config.toml
n_layer = 15
d_model = 64
n_head = 2
n_kv_head = 2
head_dim = 32
d_mlp = 320
vocab_size = 858
activation = "squared_relu"
norm = "rmsnorm"
norm_place = "pre"
norm_eps = 1e-06
positions = "rope"
rope_base = 545000.0
rope_fraction = 0.5
qk_norm = true
attn_scale = 0.177
bias = "all"
tie_embeddings = "early"
parallel_block = false
extras = ["local attention windows", "shifted keys", "value residuals"]
init = "uniform"
init_std_qkv = 0.0778
init_std_o = 0.0778
init_std_up = 0.0778
init_std_down = 0.0
optimizer = "muon_variant"
lr = 0.00542
lr_mult_up = 0.826
beta1 = 0.95
lr_head = 0.00864
grad_clip = 0.5
warmup_steps = 81
schedule = "wsd"
decay_fraction = 0.821
decay_shape = "linear"
final_lr_fraction = 0.0
batch_tokens = 16384
seq_len = 1024
doc_mask = true
train_tokens = 117100000
steps = 7148
dataset = "wikipedia_en"
Each number is 128 + 24 x the weight over its row's rms, rounded and kept within 0 to 255. Layers, rows and columns count from 0. Numbers have three digits each. The size before them is the row's rms in percent of the matrix's.

# layer 3 MLP down, 64x320, rms 0.29, rows 0-63, columns 160-239
100:092111118133128100101144123086124134132153097160117111138114076075116119114098116075166113168122119122120110137114143145113168146136100120111128131133090131094151164104097112137154106145116139111134152133111146151155181140136133128140098111
098:140184143145098097154136154174107114104140115116151114151107133119173197148102156150147122122157123129097146081132104114071123123135139121140106114142091111121140149114142108155125111119146123160117179187112126128113138150109094153125116161
097:146097110127127105122146099058125138145137138147074139125111126104125112132119131150128152116117122124099162143115104127137115099129134128086109135106093089117113114143107120123157112120138087103132095109145094093139110122117171110172128115
098:121113146113119103114138112109110127058122138111090131123105109107157078125148116128123089122111137098135126113113177120155166098137157114156117155127102115081166093131180120163081120065131105133112165139085097135148120128123081136121125143
101:110118173146102145169162144121132106124134125106162110155098187161108148091115162099092130143111147102155150124147153152150130139160138089159134129120150087119139109172122099166124134150112134154111114142121104122170107097117134163167096124
095:115156148118118136143130130125156157109136121104173123141175161147106141088143124130125140140108128127086130099116122136164131132108168143132117116168153114091107132054117137113105148114103116109126097146092106097161098105148139106139142067
110:152116116161151110112138139123138156154104130121150129137154110120101127157073169117126160101152132161185124134134125141098121093078115161129142121146120105142153135086080126122137110092156086157096138156179119143167113142141129074121136167
098:150107134087091113123117133170158112157103132151145096153105126133092159117086092152084116138158107131166131120104070174165107103107127065119130158147079129144086121118144139123119143120091133120156104139119091128132123166109147110117118138
098:145119134169106143138141129128129131141096157148176142160166117114109101112145120118114138131119169138164126123122107133133115114087113138116136136130119182128147141095152110076145163103161105151166152127142147147116116118130138125114115124
098:144183150109133129135135166092115136122135141164137185163129119135098146105151128125134117122084137110131104105138118143162140149146151088111145157099142127131103104110140136153146098122119126131098125118126114109129134087116094153135118103
106:146132124104162109129146144128142168118150116128139168122072122115148135149137098169164083147133142083146088109175167143112141126133168142145132090101139131136122143105100129156108126115123126099137117138128143150118131148126151124121140107
094:098104112114180139123118136118094148124112132109143159139126132093128131178141153129127145129111165104127085144133108109108116143148137159081131137082146121105107120125134171142132139126115120096125116135122076135104131147136116121125197107
093:128140145110119103108119136143144128106128104143171132135105104143147151096084140142125106112118118137120103135160112132130093137159177094134112154118169161141169136135110124129079104127107140151134167108122109128148108103128152100149085104
100:132148155125067148149113128116141138133156112142140127101078150151104139140153150080172136114110133150148142112122185160105136161070133096095124160123133118133121135156113122133092114145147139162102122125121137175143096139129114138144128111
092:133178115137119105168158163119096124089179139131135124119107108128193155171120153150112093125099154127114105096133145160110096110177103136106143156121128157101162116122121150135081124155134155132097106161133125140146139141099090182117102151
101:102152111128155134165155142136131135142126143125131082136136149172110078152121135116099106124153095111165161137108121108103152135124137142121133164176133145167146120095106146110101160136103136128111161162090138149113126111132099100174121118
092:139101127105132119112152098152159114157119146157138113116116138125094110089104096128132106127138137114136084165110099097105144153117111164143146111145141097181128153132111138097118125085119161098073134094119132124114129125143144149143172106
098:092079091103152118104125178142114133081117122104130103148103093150120139120156123105133113062138111111098128131178129118120112093104102124139125125129155098149116153127087146152099132102136086137115102099129114111128104097171088123130142136
096:108118109106171154168102100153103139121109127154162135117100146127121148156123095139134105169130097131113103147096142120127121170169088124122096127161162131125097117147132107097151148131102100103116098135129116159121150119137125167126121113
099:076086143047155121128137108126146132121111083111118090187119098124116137150142100132132115105091150144133120119123128112125131091135159106115149104143124148090175112117164165110119105126128128123127120136132085154166155149137117128169151064
100:175139149152095133143106133130120125130152136143111195143112182131145159157128136162107130147101135178119117121102132105177134141143165146103166137110129133144158128121133116185122133113183164155125164152090129138098127090139120146143146096
092:142130113126166113178151098117182149101123078179153106117103121183151141126105140156143137133103157078116134093114122117125140130178122136107137153098138165108132152129149149098098171123148099125187116132153128103124126181141161178144115183
090:088184121111117125131110099094120151075078102115130141143125107106139095134142140126104135058099139136122133126130121176123113072134119097107157071093152095099123123116174107128123096105126127106123106114150107071087121166166132102145112132
099:107115147123102138120118128112124104124160123156146161134129139110111136152128162118138165137157127134113116145162140129130082133162122129108130136129129133151164122113126090136095188115168113107145076117088085107080126153123146156096146146
103:094083118143120107119113133126126126124118140111164161137122131161083098128099081131114105110110114142125183074177136142141132118117120099131090148140096124090157136167113145119123130140105130167158124101096130150157101154123142148141124074
100:127136143143177162130087183091135168140091123157121145128122115182124131120126106112089180079133115160113116104111140143159126156099139101163179128161083106140143137136116127102136134134098137167073132145119116148120115118111132151174151083
103:117147141122137153166115137151127085091153150142159139141120127111136118151139074157169149113146127116088116137096126130096119158092111121175156129160082129126157106127112088105122104105163113132163136138109113131112130150128138137145119124
102:160118132149107138133145146122139146192110131137109111113138152105086130147116150119109142118143093129126096118114083107156107140159082144146118129118126110128130117120166095150131081132122086121143092124132140138149145103099145138134068126
101:128159113145125126119087183132106146143188163139098161122149130116127137144133127144139188180119096105102138162149143167132109094155157154138131113140079137135124099164132121082079109113133133161149124151097158125162176089130169134087139105
110:152111141105140136146107178124146157133111125087110139110129074128122084126163090162114182167122105129152123174161113097128111054120118159114131128130138169153137137155102138142132130170099135129131137108115128156159061126122106086121101154
098:138084151129093130148132107088111143126095144117124073128131123170124124137185140121160134149164157146111135139138124135152102095125132144118106123113113105130101137121144144116149123118139113099161124119169168136176086115110113155099142137
104:156139156114126136127136141139137099146101143123139126139130136097110103139117171129179140117142131142160127156132082158132162104114094111135106136157157060143121138110171147123121165119130130111150126168103128112136102067151134123123140113
106:118125128069131136156101119130160126115104094141121126131087115107147152164087079131136135152138126127151096126127099142147133134091110104120165085107136119135117124150165104138119131119143141114160090104127091122104142110139157122109145084
108:111139149118122178094143115125159082155158099091106168140135149106111155127113130158131095140090134105127087148143125104123095153171089131113120092119180114098113121176128102110111124117116129119153149162119102097127114155143125090129119092
097:107121122150131140146073108102129090093165146116180155121108174124122143133093094118142145136143110094136146200101052168097131166125129125109179181146159135136116157146141141140126146088176176140095091158106161155112180113131176118096144133
101:120089128128135129100149127117106108136152159146142111132120129095156143123127170110160126115091128127199089142171108127111113148145128139117099132127123094122125113108140118126129140108150134116092126139158134093149137111138093180089104140
104:158124171113161128145157122089141132144184107131101102101149131085120166101168128140100150162127120169097157142096157105190095152140149098112109151102153173088097129125127133089159139130119121129098139129150097156137139170144122121157149147
098:139141133135096143112091138119132156122104098093140097109116135189076121127110114173128124075161131137116151108114132145149127144120106115126152119110098162084121156131121089155094104128183144120136085102142132104147110149140100156147132123
101:092157131118091117141130131119135141085128143127129146165168180159156157127163121093103127121093158153134143111146144157121144128107122124123113172126115152162156139125136100158128150156063135149117127122152125158156111130158124125140133137
094:123117125136098111090175123121083119108102154156095084128164102120114108122129129094123122118113111114139099090130161129132112145107139116147141148117122095090163117123104189126151178101082100123133111148132114147121119150098125110126145161
104:165112085128121106112130108092114138131144114150122097137129151148131122157105136112148091159132139158127163129115104151115130097145195172159129116188094129145134136109133150114147161138123139104119151143120164100131141098161158149177102083
101:118098108119120154145090120101129103150125067172118125077120094129088090120142103100155116109165144127158171132111149111125114091130119159121166121102129101174107101172110110127124152130140159145129143109128164080162131083088104089128097159
102:112151134130121142124125124122134110127109131130129094145087123161161142102129113132139139127118157141174153125145087098131133124125107126125103112146128145117095150131137129090115110158125134083106106158141148136089170118130166158125137163
100:145147130139102108116134089120136127076115106145125127141176155143112130153124156131144102142159085137140124134077126134098122155131133173119167175114092119176189120132131137097178145104126139134134138144178101135110144166155147133145140131
100:156122125107095156129132157127123087093172131116136150131144094139091139109122159152100128115115065164118155169149116083147143144134129116138134132121123098141109130135123178124179138122106142134137113148138092112153094145099160144122113122
099:132142116092139132119156148171123135111120187127182148122129122138135131172095137112091151157082160099147110089157112126107152080121106141142116107110148136131142098083101147116152118190127139130137109106144146139122142111104122147162147151
102:141126098150117119111106112153172131130128112187080142128128183117129134135144156138109142108156122130168122157137133112184157109150161141149137097135111154102115126151133147158095127175121179159105104157180136165113092136099111177141106115
098:146123105102090082120088137156134118119104115181047097114091140137131159114065134136089123152134133128120138107074108141146109130127170108134122129103121148107106147118153120091184116149072159109070148122166092118116112151121125155116114134
107:128137109152112136128107167141119112145144126175143149157153111143160080117121118110093130122138137128154158127121125136069079096182092098097126137157144164101105129136150101125102118137142106166129126119134111123137162120109103124096120132
093:122131160113130137126164163126159125065138169115168124104081148138175108105131132114174120125117141128177108152131083149136087138126138148091124099122151132158140114139133129184130139164128146118096150070204097130081151154137097118139126086
105:068098170158134192115150116145143089115114118132131129123129125146150132147161134136110127125136140145102127113143131172126073143110113163125129131147130125130142119140120103141141156119134179139073127178084117182144102123100134105122161150
101:088120125081127111086129158122081098140124128105138137149135099141145121128136149120183149137117128126096206130088154116090115137104110130130097114073138120119170097173137142123137088111174120118111135115079148110138166123098123118157138135
103:088110123140102118177138125139143127135119132087080147195152143173103105157139155127111088084119107153125142122108117152143133088132147089121122167135121133131134165116146147081122118136127106136087143138112070132141131098140132154129126126
097:136150110165129130141126136052093138101152114123134117116136103154118112128187101107150141131138132109128096122087124104088125143156151114130138139095129121134112133172122112089127148145108136116098121094163118132138102138110115122138205127
104:118169098138120098116137120138113125119141111118131173150096134149121146138129082106133106113126114112129136159144135080169157126155122131106078162089164132131084103113149155150111167125127167116138129184127163094122169139120152133084141120
098:129113112124137110141159134126140108185122106106124135153130083108099111135141129121171150131174140157150109164128119164123117140130120143172123127110133124176095118085165117131121143135105080117155089090147147126128125157150149167144143143
097:085125160097116147110157189132112122107141155104090146147143110142112126122131137115124161125117107115148128127117133155142119122150126148074131128144130084106115127124179147150112174143111144134119101131113105127108093158120175150120171123
106:154130126142095111109146089153093105142127193130172161104102151065118113097145104127083145115134122141082114126136098113131134159151113134123137201136107094101159145108133115093129133184076110143119158088160138143127104123130078141136116121
097:104119143127117128141092177105140098144118116132097140157117140155126161117137107130159100127145120098147157174090122128099139117141075154102122108117152154100108123101098159104153172118139152145128072097116135116144120113111095119141135089
096:147149166131132139120143153117147142132141147088138168131132167134114120105115134122135136101107111109142139148135180102083155112169070148143109153134172130129087134103131137150129099121100100144110125134133136115101123128130142114085130130
100:108096105142149106125169110152139116113116173098155101102091127102149071167091125148127118070090097168176160115109122124124112075146137082108139151117148118164108148096071135129117098095119143088140121126109135143118151095121069129178108145
100:091123090140101079087156123172057098123102156123149100096142116099140155107117100089104118143096117125124121107106114132135114123147125142121118170136105138132122133132137131106115122110128084156104121109094136120075164117140131129077117144
099:104097124139140145156158147174115113119145144136161158123111113135154116105161116093065101136152084128170120118120117131126120119161131129145113164108174098133133150151107144165092109121108109111102115106134107111130132078122122060118082133
108:117106132105157150157091089150137093088097118114140090142111133090106114088121119160147134149182149132100134130101141166128124106129119103110154153127125121160134098164100147157154097129127100166112157115134153118089132121114157101153170130